{"n_layer": 10, "d_model": 512, "n_head": 8, "n_kv_head": 8, "head_dim": 64, "d_mlp": 1344, "vocab_size": 8192, "activation": "reglu", "norm": "rmsnorm", "norm_place": "pre", "norm_eps": 1e-05, "positions": "learned", "qk_norm": true, "attn_scale": 0.125, "bias": "none", "tie_embeddings": false, "parallel_block": false, "init": "trunc", "init_std_qkv": 0.0235, "init_std_o": 0.00525, "init_std_up": 0.0235, "init_std_down": 0.00525, "init_out_by_depth": true, "optimizer": "muon_variant", "lr": 0.0122, "lr_mult_o": 3.0, "lr_mult_down": 1.5, "beta1": 0.93, "lr_head": 0.00633, "grad_clip": 2.0, "warmup_steps": 0, "schedule": "wsd", "decay_fraction": 0.383, "decay_shape": "linear", "final_lr_fraction": 0.0, "batch_tokens": 131072, "seq_len": 384, "doc_mask": true, "train_tokens": 691000000, "steps": 5272, "dataset": "wikipedia_en"}
Each number is 128 + 24 x the weight over its row's rms, rounded and kept within 0 to 255. Layers, rows and columns count from 0. Numbers have three digits each. The size before them is the row's rms in percent of the matrix's.

# up: layer 2 MLP up, 1344x512, rms 0.101, rows 769-785, columns 0-127
# down: layer 2 MLP down (transposed), 1344x512, rms 0.0927, rows 769-784, columns 0-127
# gate: layer 2 MLP gate, 1344x512, rms 0.0968, rows 770-785, columns 0-127
up769 083:152139110105138155139097135131172135164125104145205151103125117130128149102146132133102102128126146140120101178130158116147163106093141133123175109124134146180114131121163139135107129147118153142143084168122120148110118159130102130113117134117122149118074117123118147100145144139172162095157123128121086123110124191107134152136113110159162150082148144162179133114118118119141187165110
down769 098:142157142124135169111156084165146136162133114183144137092117133113116147077150124136109111090144113149101115152086175086152175106085150110125120129115132115175148156161153151115127103159111124136110105149119144168113177167189103152114133146089127108078121132126125126087188169124169158174129157131124120136123117159134142106122121137138116116102178126134139131160164078161130165134115
gate770 094:110113134132137133129104166126095139179142152156122127140155156066088132142104203133087094107137140161102138141121101115124115112166146100144144130126164129149104115176100152147099127131131083165170119110096149197125120127118080107140122108177152140112087134150107140096119110114115137097133102092139118104169121175126148129124123160144178111100136092119103138115121134124134128137163
up770 084:143148104130133128120171117167163142075083125103102143139066113128147123111153061134168153141148146083133099124115146145113149155125125116109109149108111146084116125111117117096137153107125183118102109156167093070133145136163121149117153151054119090120158117068142156121136154120126128150135132157158108157125138108137124154127128103106075154168131181122150104129141135115131127150105
down770 102:174140104143129125140127136116136103121068125094097133119085103121149108130123155132135146144146142087114161107145124095070215105126122125118125126146123115134097136097113129103116126130113174159133127162152082113126161120152144143122158157120105126122120093141158154145134184167128143167162146136131076151117144099100126153158134112137098172133146124103118097110162139082127110114049
gate771 097:169147123115167115117107156147119127105085124125169181152142152145115183153101179136179171112129145124136155144102158113132115119184120149127117103131101136130101143157120136142124145125124097120170123149087150133130147135181081095102121148155125098089118115137118108149124134118092160153088130150107148139091136077128144159136136160147146085158139111132144082108103147129131052126154
up771 098:061154129119117125102126118119076126139164143106079130088140121144088145150131169134132108161181119131127090156118156101117116079109138138114114133121127132138136152126170153113153111127166132096098109136145148170146096177136145143143121164164061100105117149121122131084135138145176150093122124150142125146176156188108093102087131097135134093139111091127119137136102130165119133131118
down771 092:108122125130113109126115164133127175092130135078065112124124144079116183102132145106136142186170139100137104164138129118122158103147100095130114122131162190167104140118161118128109148126158120077130108101132098114127126170147117132142102166130075121136111158109085108096148166129135115106151109125116149113122144107152136107123107122125129166121131065111104138147137153180090088104148
gate772 104:161107096127146129118135153105166172111105169119126128112150155131108137175147135148123169071127135125096164103132174157133169159080121100133149085123086145138110128110100144123132102136176133120113131134136136157108141144126123155156123125169142158171170172156170137101116159141091126113104100128159140131134087156152131152133136092083139145120106109142145153140092182135113119168100
up772 093:110125127133124108142104128136134143152133103130122095136125084179118173102091140143135128118143101145127130126118084101121120115135129130178101141130147136152169132124124080124167130091104121149100137152091102107165087138109184107115145112093129091090080094101123108161130120120117106139114144121094098131114124108071139122108064174176100121150118163126114097130173103122146136064141
down772 110:130142144119137138100157144164108135107111122161134112128166115156135170081166086132131114144101105098127085113085102148105123104175141136153103144188093168126130134162163136149116137124163127139121140129184145083157127128132123142141183180136131113137123129113126112138104117091116167107109192127142143108118133103157105136132127098149137111145149109097093137120135109110169173098107
gate773 093:138144160094126107111116157161103134167084133101135119133148145108125174146145135136097135151112086147118158115110142086121173121122150105140144098126137116157144121136118139134137166132125149126144159125165121139103173136111156176149101151113125132165122139100132156130117187163194105128098143089164129099127147133162146093115125144160141111130153129136092172124149107108126134128114
up773 096:158125132111083163135143110120133150139096148145128147129100141140128133115135125116102125118127164101153121154154134124125138132121086169135139123103140131171104108065147146131145107101141085066116161166080167115084160132111048114088174139144148121093121148170097102127115131108164132115143134109107122156146099134123110137132126134164105127108127142148112071065096153090184126157160
down773 090:193110125101180132118112112128104116130087108144130134128107134112113142144135113114101136111108126113147122151121169079126096143150122134104138144151149111120063114119125179127146138119148130122146113110118117114091142128145143131090148111098100119100092113154114084163137103117150113134113140106121112147107113106083106181134115098094152131132118169126106099125135144106155148117165
gate774 102:131111129137179138181109122123109114099130109128135127120130161129129141132086133165096106105132124125127161083114118160165161128135145124114089115141123120103102110144169128120166133130138084103084136141062144169091145114109142108128132151105112111112098115118146110104132121135175137175124132168140109065109121120137111119074103117141128146165114120176126170124162152122130154152152
up774 109:129132134090107125099138104149091165146083161154123166176144096132141092084167111062118095141124147123107130172113099119116104118144123141120133125105133137120135106112156144126091143148130168152126105137142123112145133164126141116153089089147109159101144134144104120130130126113091116148132124111118149150139179155164138157134132128122092114151121087141106131122110155141110117120093
down774 100:065155133154082146114178161132142159169103132098118147164136109119130117131155154129171121142125106105108075118128136132133133119144174143125057104111133166121151141108111132094136160180148136187084125121084120087129111145113117145141133122130133128067128137131119083152131138136103110139097155138093134151117118132126067122129124161094221116100094151106097101092120134118124097152149
gate775 091:123167138196127123156124126154121136102107132074136131122102130129118108062147121156109133156175152095104089110113095110120119190172156090161142090144108139150165123115154165119101104127122145134165110153133164153142126133127100112127147149115142109127117181146117099123131188137125078118144156122121167124143121109138096146085137124089166137166112179116168108142143116160148141141145
up775 100:123135136146107101098123147153122118124142134122099114149144114152129080133137125137153166154118127128178123091123126191158108141122125134108124133148108115129148100097120130090106158108115119112155146083118150119115144123087110070089159088134121113142108147122101130165121123139082156095123125126119136123116113131100095146112091121120118110115139179104139107125141161105102134145135
down775 094:109173164130117131095133131131133055162204118108148131131101140158127137124160119105157181112157106115142129103132138132150129137144129118130113147168128118116156129101095124124119107140086147150122103110124142159134064134103145149111145133159119111135087138083115143154124166146115082147113119095161123149134102136122101153138154118111176128133105110120144064099157145122123102152149
gate776 111:139133154101146128099131148173128153128142139181115151166119114078128149138147133083137128139130118149174173149140138114117180137145149126125075137143097154152131149097160147148093127127103095167146112142154107089106127121140123187140103113140115144131118102098161132119131109095107097140135127091169159087138141116142177096114152117136140120141132096132128163138120130112118123071091
up776 103:140139126120105150134138162098135144109113148160117117136122111111128125146114104170132083096072148123137156115095123127145164159123163090099137139138144086108131077163156068138127117118125195128098109153113134104087135126136109152137129148091108080119128111106122143107146155136118127128085121151171114125096152093118133162117085148123125123171116103157157131139113110080103128081129
down776 103:115097110112117176108187085129134148095126169131092133116138109117103141135121086127128121121136116109133157097115087123159187150111108084121153101185132133114120160170124109141133159114130109150192133122128169135106175116102169143156119154131133107142197134097068106095134149114108118106120117106157138118143142094127136147113107185101120093134153148148135109141130102141134085119084
gate777 099:141126135139131159148143131138139109119123155081106134129143137117104126119134102128150163153191145138120085127097172096108145156174130134165133139108130139136150164116138135125094145084141144128105120122106137101112098146156096111111098138116115079138115104128108164141110124162123092133100089124161110162093111109113129117168149147114163126139155147132127085083121154127094098112140
up777 101:137138126122141131126087126122100107136117097143128161128097149102151131129099151116131127104078107080095164113146130144125153135099109124111096126139152120130132107123148124145125139160116103144152107146155144119149149122137174116175148107130153163115136175137085124109146162139160170132142136123112150135125166160139131141116126123141135114134139118108132132119149116122151154159106
down777 106:165124138148095103155149160177119165160132141137146102124094117138133124154128162099150132108140134107101136116095128125114114123091111161150104151132131106111120128128094142134111143116144119120117113095111141109123120065121102144141134112133131165132126149093138141154132100178133115132160142122161115146074099096121124118102107134133067139151102185128105160173147113145156125148141
gate778 102:144143134123119150126130139108165172133108144108111138133142131149119129136155155135158109107144100153111108110150161154115134156169125141134116132109139115073129159138102078175116092128164095155139113120169109133118130139128181150067094155118128115147099163128154112138130136148140129164161104172158137113071109082099096095089110118119141092103143216149095090125174164150114109086162
up778 093:137186146101132130154166076162139108126133133161095138119165130110161132102129150096124159118115104148110113126147114123092136119159147099086114111107147122099092126135128153121129096103118102135133067110139108140115132102174109099130062123101131125144144126102107135117134113101175122109124142100134115156135134141141104155085141134131160151110115162105137069161112098094121134121102
down778 096:148129122122168169123154116151141124117104161150127116099128144156101142097114173143130125138119059130139108163130113135101113105124121117112110125135128164093143121151154138136147099137101157139165063138136129186129108133141135120111113150077129097135139150125140135163130083190158124151111090110141106124097150123105115134133073158128133118123121155098123079099118081082121128144124
gate779 099:106117083142153115132092094118188129120097105124106125105149094142093156147118125100106075136165103122183103164160140134138100115123122137121128138138098116118068113109139136169099147149123172131134105164113110133117150109087133137130154144164120139145065122131123114149138118185125104135125083121126117152149138159163134076123130098166124129120138102134098131170111112150078115155124
up779 095:121157079120132141128131091146168143149114130138130104160092102140143134151160136131112095140151112147161122127130114167124091135147140152142143105123136137172106126067130104139164160134126143150125141138138128138099115134130133123145103121119129134131144155136110105147141136132102154128121100173155137157191142099127100132104128106157119131108115125137110164088121140113096133140146
down779 091:071118124133143152140130135115128102115092131123117132138128126106129088165108104084107123144132104114129124129121132116110122143090124118118106074143116141118072162121111115126123109187127144145110112142139127123124127118096133143101123140142148119125150132159121090142186164111135141108096116152140143154188094103166157130176137102158161129123132155128138114085110118131098124128122
gate780 106:146135141137128172131107143122140147119152122075098125116157135168128135165172143119193132148114115102105109125139138082053153111114150171105096121086145113146115147095118160114132152164144120092099071130147152121124103140194097090109141130140096123124110143106168130162073146089125126118194088149149130145165123156161095131130111142115178077124099090066150142147119120121164105175124
up780 110:116079135119118147123127148122134135135100118144126170155130140108068165138092108151124120156160101173116116146115138148185103100110143120137174144139126137131163130138118126143147141128139140133105143110085143150135173122138145125156116159115190142122162121140137100122170154128148081108100152152119122119078085132125122121146124106118094157174132131131132134132159148084094163120110
down780 105:119127102135131128154111136140107123145136144124112130121098108112118119087112147124151121122121173111113100148124113131187123112117099131141149080172112095097124168142082153158108124144144137158080149118118122091137142099096117109107092138162129123136073122113084106181146185127178130129122118111119122152150090148130120134130122138118123137142132128124126135149113117120104106117147
gate781 110:117094138145123118116132136130125131111113122076128135171145106134077143130122149087112112127109126180142101132114076153099085129171121131078160102131152171124149096143148138164125108124125165096128130103190105141138152108096117152109172123131081134135114145143143162144147087155118136088122085152111121130100126147178090126126144154103125116134136127079120176111147185125080131134079
up781 122:117136145095131094120138162143138124121139113143185132113120111130141121145114136090124123160124137187115115147140099124116190098116111115129096162143118148137103145130123094127120137106135130135164144158152130130123148200121133129108103188120156113132134108125203141162130165146153120127119103142101117097180130118110150083056128146152124112127124165126152111133163092088151135161128
down781 106:188129101108083131108132100142114130119138092113139131131135111107144146132131154119155116124132132143097143134169136130139126131103135115122079151122151125153133161167114141149135147113085099149134120078133121167092105145118114088148074119135126136117116175116134138156140146166172087143103130118108125100172119137114139122078108111119158113147113159089138120125120102089167145157164
gate782 103:123140122125161134108111128127123153110108133111096138149154134116149102122094122135092127129155143143103096108143136147107126111152115104101143124113114129167133111147127201120157170141189130124133094103142127187107117104134119174116119128096139125130108113124118178099135116125110151107129111143100123097138111135165140140126093115110104146122090111115111138124139140150117124133156
up782 127:153171175154143137134143125106141145125148167106131137161120159127099140097157102138144115183099151065138140067093129102138102163124118083143113103119149154130146154148159123119117127104114108117196145117158137190138113149167095143127081141108135154130160139123128099117127137155142065161082142086133119096102092115148148129125128149124113107142150141115097127142113110124172104125167
down782 106:087112096153112126152140092133177116139158149135136145166083092137114113104110131138160157147098120141146138123141120099116136146159130135149131111142111140138123137149154085138154123109139138130139111095131115138113110142180127154104127075103132152126099088111082115110145165171091121164149161128108110150129132136145084175117092113084168098104145160112126143146140143149156160141103
gate783 100:099107147152127109151112132156122109172127136161162123148161161111137150134143156120136125209153169054139119110101152071134137090118138122101103146149129134136137123141127136124115139174116132108077153128091085127145139129155146131139134133110113140132108118135117143110120132136086150112104131141160137137099123164122120079110146086077136118115148151097149123113131157133184155108133
up783 108:136101125141147159103131072136132109132118161074127123091088117151129142118128114114125153120064107154127145139190131142129104147134141128136118125142124100143148112104134093121135146097139117120166134088167135140120123151081108131155099119167122129109117157094126134119178126115103118149191150149109140097146120141137123142143129134150093118118065131134104112170141132099081110146150
down783 105:127134139151160143122092118134140147122072114097135123126119161107055135143111146188133176113130120072161104155116097136120167183131108109074126123131118114151118127148114140144119137090102116154105137124194145092092075148104086131107118118158151132158127160126121149100133129111135139112143086141116134119162088099134137183147165131105121126158100136146121115156163119157126095112111
gate784 090:183197104121128096106095117115134156136113141121135126136132182130105118159134189109127117117159116150124140103119144123165129159176137119108127136146073128106091123173120104117117105110091168134097144115125109133184116110120085111134126128125131148115148143131139117145146108152123137125141123083142102133149142088116132202167151132202162167141154129108102129090099096093139084103116
up784 087:141146114124129143115131103111141121152131127157071151113110134162119104107139149128130147125170075103113138132094128102107134135117128099123135147103091110102127124112140126114144089150150170134140114136088140120144137100102125074145114145142088127140070172103107108132104132116102131139143131121125078126127136142112120105124110133120154089133102132115172152141138120103154083188126
down784 091:156146101095122157120116127148107128124162129113095120099098175129120080110134119129110133101147094121140165100131135134155117107088162077102133137076132143082141088136121131135146139115086140158139134117126131104094133113087118112136126125141130105151136146085096118162101144118110124128130186129083163108093161113117121149141086115115146155145095111102137121188136079139149120167124
gate785 092:127109127153160108109154082123144135112118156144095065128110146131125149110127128140089101110102113100136142136139125165153114113148108128152121091099109092120123117107128119118103089160106126096124124114160110127099116143096133115110147140187124112164162096100158108177125179165146156145109109134103111134171155134137130146116122149144131111154101113101163121124127115108113145141142
up785 097:129158141120105118143114096135141148119153121121141097100144109149111156103123140112082142087120122113126119121123104142105148141137088117116137112104125124109103127110150118141141127143084147084190132107129126127115129129121121158097112164101181154144123135145169118113106182132129153094153110148120119126134105158130118139153174135122083145131152146107156119132129053144118121135157